{"n_head": 2, "head_dim": 32, "norm": "rmsnorm", "norm_place": "pre", "qk_norm": false, "bias": "all", "init": "normal", "beta1": 0.95, "weight_decay": 0.061, "schedule": "wsd", "decay_fraction": 1.0, "decay_shape": "linear", "train_tokens": 124500000, "steps": 3800}
Each number is 500 + 50 x the weight over its row's rms, rounded and kept within 0 to 999. Layers, rows and columns count from 0. Numbers have three digits each. The size before them is the row's rms in percent of the matrix's.

# q: layer 14 attention query, 64x64, rms 0.207, rows 0-51, columns 0-31
# k: layer 14 attention key, 64x64, rms 0.224, rows 0-51, columns 0-31
# v: layer 14 attention value, 64x64, rms 0.243, rows 0-31, columns 0-31
# o: layer 14 attention output (transposed), 64x64, rms 0.207, rows 0-31, columns 0-31
q0 078:560441468515518531511365472507437509472427411498475461480516508542499489467461528533596545517462
k0 064:522537449495554516571371506494490525451434413490535408496515513531549526515374565559545552514490
q1 075:550395463517531548573433516488542433478440505451416515496440618427483538445513470494464407535538
k1 070:558417521588562575586462493499541465417440464457446501419514567435530500492560506501427433451540
q2 083:456457551448531413542496474533558498506527504456475534552536505467536516478472492501670516439480
k2 084:459523516527457495583570485521552507489458540470499528411508563394532601466521475521540512525450
q3 085:500523456468483598528584479499550514544522509487508440535522489565533400404504556504498550500594
k3 072:468455481454471600446542437550489548471534496526570402610540501512494508426487569511543512404513
q4 064:533489520506446523479469477486604492500528609577444503531509447552571548514594445475578469566481
k4 061:538494535443460543573444496498544583560519557531522520536487498512582497468662515505539460541473
q5 082:492449495620568452454438482575471435510461420404582469490495528472468538454529585552469456421449
k5 070:590516485628576470471504489401508422443478481450489456483535503569507603446502533462558553501513
q6 077:532480421519567528545502444584519564471568517422572588565432496436517468499462500517512517504448
k6 077:531471409554519513458550445580535494490515499482570625475398506525576486530488480405472481489473
q7 075:469492451380445488574507473512491554434544428558525546505494512488507462463465532417499471503604
k7 075:492503523367453544556549483473456531477489498481444549523483459498550570471500509472513423506543
q8 083:441492462539452449551545447452520510467581486449463544543414484473555531543483544456438539417408
k8 068:482442424486424461548505558487426427543548462500509509478485521502526428470547600476371467462450
q9 080:548559556524528452398425519460562548552471515450556438505470447572417561413540512499525535532539
k9 076:468533513523517485432436528444557489527514523381475424442497433480507553431539458465515554529497
q10 079:530482463570471461513517461430610520444410544546512390510503486515505514613515450442458537502506
k10 073:508411584570503444477495443489580530480437514508629587577495454443478508500514481572452479503466
q11 077:489475507484471515337506549583465482539527528622482502559503542472536421501450521531508428534523
k11 068:517464421515518586515508547516494538450493513589466527489506572580571495535510479450503509477462
q12 074:495490562462488493517395496469437493583502470572524500609478542430479385535470586519566518542474
k12 066:475489557452505495499423416465446460605509455507471534488497539506529502494475444502491586456481
q13 089:497453460538452484421562544547498458511437482546455551491472506467475536589490470540588475382481
k13 081:493505413528479440461492526551560505447535521514375488508532525572458414539490472524543500439545
q14 068:576486528489500474478503495501479412507556505494432488472557424537537485452474516485579393437424
k14 062:569453516509521453534490540425426473452419444553527513514499451484526568527577571547575519483393
q15 073:511568460395435452476496572533493518518494462507467536529510445578469454471562477551472431446633
k15 067:519553434478505478483513513428528539448512522518470469576455501538455528472574428480538521551433
q16 082:416489537514525335468461508553450509514495463558471500485538465453503538595537528526531488489512
k16 069:450531453400524386520420572516512551477456482588477472463501579516461554459549478458507476581528
q17 090:461406432491478503545455503471428507489535446366490550464444562506581463523466601500579527532471
k17 078:508504427449523509534455499463357533570487484417562460471452554474570562541423549575497468510552
q18 073:599592512538502517522503605557517441466537528463480534550551457427498569377503525462407498484521
k18 074:501580524497557526565467572474544444503446547505519510560553466459466575476457558476522403455407
q19 079:430574501437485509432516406486613463504464473486557598568492548535544526502518446471416472447448
k19 066:486616512435457515474520517456571435497530458516489595577542518574504462446561416435493558554537
q20 064:511514449579527462530476466567455403536633486398525490405473387527568527512533522500595521537511
k20 062:480457471476499434518538484563510528492566454454507436469563474540536500524525565490539459526548
q21 082:470542410529518425636480498471512536433562576532511566448500536501498500537581530533455594462457
k21 076:514541371503576425496563492494508488496529531464526550464516496454524604511539499550454476594414
q22 082:455492563499551459508511541494566518482517563559507414543491542628474388463633514617400553496511
k22 080:481491636500443516552544505429548476543552531501538364508481515558428572516573491539439529553458
q23 077:517471461480579500486462476544530557346515486422510481409477540523520412482498472437552516475540
k23 071:525503431469588534482546527475553564376451477489488554437505478506505455458478511482543520468488
q24 077:537439583502431454501506461518494467602402531424544425474428471476487510479613475551528592547432
k24 069:508474529552510459559534430477495507555480450487517416502521440435419527467568474525592591455517
q25 082:496501468529598511526462489529617462407501489545448532491526523519463552531465563467458536589385
k25 077:559471583514615535543483563552506561579480513536531630525521448480470552538422584530487606559432
q26 075:538464501523605611478537509523572619526513473522450513530532490551401511445487473463473488530467
k26 071:538487594544498601473561507574572638530558497508519491479448444470440540436464473484478426508450
q27 067:457490423591513475527552571532581548441538420537529511416553477604533528487562527498491466534459
k27 062:505527471559496378451497546444582507485633473549615547501503489617546520482525541577567424509428
q28 075:430600473509550509590501588513376506462484519454540607484515506469497527436525503517484501625465
k28 076:407565532539533464527435532549454482540494485477492548478456506519478418441383518475469401529504
q29 081:477569613497545564451475520520418449516507547509490532500444472454471494620437581589536461502499
k29 077:471548532550519537503541517521464424442512517483454499382473487538529550581497412435483538426620
q30 073:428511399480426496520507512606570544495400455541505516559490492550535514432519604442514638450494
k30 069:478534414471512491439534503619449573570442464517502512517556529508494490399482550528499514649498
q31 080:477470495496468548488502465494437479476494508389512531439560481572395564490414535486436545498517
k31 075:499508530565474561475466562518424455492489522473505533469470473446435493538441539577485596523537
v0 081:504504505577482408493481431565577450472404432566497488405477474476466501457508505444598537553538
o0 088:478556548459572571444520530525432554527514600510463475551484473569530408496493507568409514490537
v1 084:576532471540493521529521487519548435489514524515497600538485569516472555436544513505438533529427
o1 093:440511473467535551447499534473475550583490503488477445474517395520423472553440466518613468480495
v2 069:463491593490601511531494451513462481519438490561459403466509495473587377472560574480453526412371
o2 081:513560456564513446440561482521525553521500502408570600521536483506455562514385475508543454527487
v3 085:542533401455524527491448564471448529431455415523560519595466540507566525516572582569513487516473
o3 095:490502518566531529538490472447574486574538533499438510488534429456417486494438504458496548497484
v4 071:571427420448503518505437477494512540476461524457433521472554621469433495432470473439493552461458
o4 075:494575541495488444475563612490528450494507506512531465460466492522545630479513423449475459524533
v5 084:494501549494543497442603530504477540512515555560502583489557511486475526502343521478370456532546
o5 090:470509470511419543503441478615477439591513486451610478469492558542575471517602502499599544444480
v6 072:517462506545501509569465473561523451464472424413479519570514546576631483375467471524474472530525
o6 080:590499513427450540446563473461456542495542592528505499475445467440427512593536442454490553485443
v7 067:599513488518589487520542530591466522537473552609541550504416502569475501510504580492459482481595
o7 082:557549516519435469406458479484474528455540459457423496517575496500567508500532514537523519553431
v8 076:443509513434501481429548573418581514511451461509481500537525362491528524422411568456488517533534
o8 093:533464549494489486518439418543442467450526528509529488556462588534472486609544486504519480485474
v9 074:422513487474559503418380593454525516442502532477556528455444510519532534457502472513530477419443
o9 083:487496518509463500555579414504487470560474470475479516551525507536400432544560531533506539487446
v10 076:398483511608468532521478502538424467444504559531455537439486524474410441410538531605526493536445
o10 090:516603496462561528451524512521591503550482570544493545532562531534632531591460456478502493574506
v11 081:458503494494465574488536430618522432543510533479562460524436521491481502485450521461473439460443
o11 085:423486567540530428445446519443419537449500503530490483446526516502482516571540430591512532493514
v12 073:516373545501438468616455441525470493450531474551543526615519514516504595440480525406569480499448
o12 089:528609478490540549411491585474477526538512577543506447401497547500481504590547496560508528502597
v13 073:572582594565416526569518526538518418395406423490455590549399502506462478535535450534534501537476
o13 087:468470452441563524503523437455507544557560553569481373447644520519505525476480532459501498555544
v14 074:479505455460523424416599519599436426426557506508467488420480497476479469553502487428539621491454
o14 088:466455503419449484558458453389569546496545509447497497610558580562507497469545507541449391555518
v15 086:476451548541523519487546598467480554522491515465542449510520537492412472545420520506521539628526
o15 096:478515475502505527532565441573490414530488513513505517599483475467573473498550512513494383362514
v16 077:523468474563519552530559491483543516517511463486526474489533426503435420536508600586389587426539
o16 087:491480569404551486442455513514428523451547484438550527565430573472481434518408505440579433556565
v17 080:508426492521462484434673504492510513490502517461513449572414521507501439482570456520518522542421
o17 090:501533527502519520569438520508457500559527465509401540457551465403474582477472545521463519442574
v18 094:495544528524492487530512554483498432651466515610556495583569505492520406583565442470473539511588
o18 092:458434502531455546488512491569543527405616437489417459437434433600487475502438545510517491517436
v19 079:569450515412489588507565433547555499507497510539534510541507523447530477476553508490474432491453
o19 097:465554524556508423491407525458446424529499517427457466442483463580472594524452453472527601448521
v20 087:531588546427508505575383514437470519441392491456571474427544497545510551500458522468484482430482
o20 094:478482393612542538522604502501574478593532505504489499496376491458571482479572461499505539512472
v21 083:402533582537449458477538483504466520576471500499432535483495482525555453528451423454580463440548
o21 104:548450449513530516532496525535552495375486514460474484510552475451527554492563551564467495509462
v22 076:520518382543467525507442454493491535548473464486563459465487489568548453494478541395518459486465
o22 091:544536532542500488488541520501543451437629549526418469502516480515512531540544546605473525546494
v23 067:442550442422415520528568566349515494547589535448512500480512417476549503529497432570462517437570
o23 086:498434493556522466491432461606534546429418434521491508509467542514457456413507523413498573538460
v24 090:505508589453503436521471474441506527587612483473549496526485461573563568533398513536482390534460
o24 090:480491448506471540440489521524518444411425575578494471448518507555454472424508489496465602452619
v25 069:531478393461477519510493508516507377531516487558520409388528444476576451485490449481550496570564
o25 076:536585603502492513499558491480476625495432485484488564578533526532425520419537569488410538438487
v26 073:482523528415470444520620492492502421493443504611539430444506514610526433559442528495526552476506
o26 092:529524496491531528510458481489575592472541536402392544567523539482475624407602429498477477509533
v27 073:467486464519481523490523338425466509456530413495461492545420520517576426586529509451512514474498
o27 089:545506553448456490543514599500584484568506531527424489503532460576419558459508509519430543539541
v28 077:478505387484477477501468499441475499476512452588436479508398552535427611557467546547457535514494
o28 085:511511650515460532504518501513533522540417602464513446550565493520560490470601414478544506453520
v29 090:590517577476491521482531478454609532453553464447590478473484536519522547428516517474506473437473
o29 092:498491399438452466508426449510437438532427491515429465453498558478476567521488457525478555517461
v30 079:465590488437458526473559518516415556481499495532519578435564435574488430415388553586484469496521
o30 094:533461475501582484508411517433548394466507536402482468609519554463576559555544476372532482491438
v31 075:547454487388452473415466604473495528473500645501534581436515522509523449518467466444420478468477
o31 082:445567481579531494481544391543520411573491433454434448504439534531452480485506496499585553546600
q32 130:398381548500442578437398496519475551543371459525495470523538619443539483423498533480478542519570
k32 124:502420453457458532483416539491516536483397467524493497448454594532452436425483470505475528517463
q33 112:540472470555501473580566464469497457502497540485501594531508478451508413483498470541559450571423
k33 120:439460570472529568551415424431509456521504513475545563574579511566533392573558485567476484554482
q34 117:425420539518543445469502479480456525510522513556517459491534585449584531484549528477600479396526
k34 114:559512522447477469443504506434491521529481483516593502513512542524552524490499503466532509478469
q35 119:475447510576468454464554552442537533479470497625528410424538520497479517545547506507476421511454
k35 117:525533515513476455545570534439489594441500455510457395540534555581489574467554439452495477573485
q36 123:462503561515552514541524508498458445462510474495487559520529497489509521384499454495403454423438
k36 124:507514521597479450457570424434478510505429493450472552519530467430361509483458555520443419553444
q37 110:470528495561456514499546521568561536546556507542532468578518562523579451473490544529424507469484
k37 122:473528477594405497474597476385516595440521528512524474543519518557497429482498521488447468432470
q38 105:473419555604414494444440567472509489481445394549567499567462495558455498453487574511539513491532
k38 109:531438492498448383423378538450517443511468466514417544476573569514448527464534568480492571503514
q39 129:510576533516511509510476491455414474558515526508524515592434586430387439408423459506457503515473
k39 138:500572502498467409508464446484361487602430597486599494543422510512468424455432446513512522477554
q40 116:581451398387510496410572465586473573477462472507429476533531467538572517493557467551566502546443
k40 117:541542457491489593501541546540543542513512443566539593472504491560574540497490486560540490505453
q41 111:485559488530537464420565492507456440521483494512462481479422422533571524481498422520436422527491
k41 119:560565500479477506486490517464576520489449493531381486507462450589500557419508541539475518454519
q42 122:472569496514575574524555442524581456531508441533497502528461471441445511474532466520513563542650
k42 128:481452504429513534546522460620597519463518523502530557445460480481458404457480444519453464465559
q43 124:486498540506482611443494554545398485497449521494508530551519465479444539526495479436481496437486
k43 126:483431535496483530444464488582464444459432452480518498529502394449451558557525499370555560421463
q44 133:453564556471465563440463430422520472469538453485533422469446439586444447467551514483456552501476
k44 134:549541586476418396447477474433447450532577471535456463497421452585471467515529509527456496520521
q45 127:462426435593516501569534542461487399486461568490472402506441507550490617544484484651511437433513
k45 128:499459478554388480575605488483546416593478589470441465490481534517606500488528548540585462428504
q46 125:487543402475519477575505570474424543489439550516459573485528464375533433526494455553511465466504
k46 127:487506427472437526532536483550460479407496528560588568471437495351522480513532563521519439488547
q47 114:513523527586548561506519522569473520599432485486466520496589424543541472479463565623499587520421
k47 116:454495520555444555435483451555472522564525562447457628469546529567506477514428583580524570464449
q48 119:600501472530568491497530491478546549491503567532493541501459619454580522490470477502416562451404
k48 130:473456458527490453510496419486459494483484476566588502398538567550486537501413503511513542488581
q49 116:436597488566510431477457515502641516487470588551472510466570537549503527448586518472465449578447
k49 125:544570508478557412544387582453553525501534588514437477476531449502513460516548400543476486592418
q50 114:581481443539445476422476541466555450444525529543557461550491455589510561533436481543562548463490
k50 117:443528452525406545467462551512541517462484583514526470574557442610537587491525489471510511482521
q51 103:501500533557548475565439373457500543504541561403418546406472459466564577462479570481506413554509
k51 111:546492564525483482532454411422483528539538527451554449503426419502585542516498578466472437479531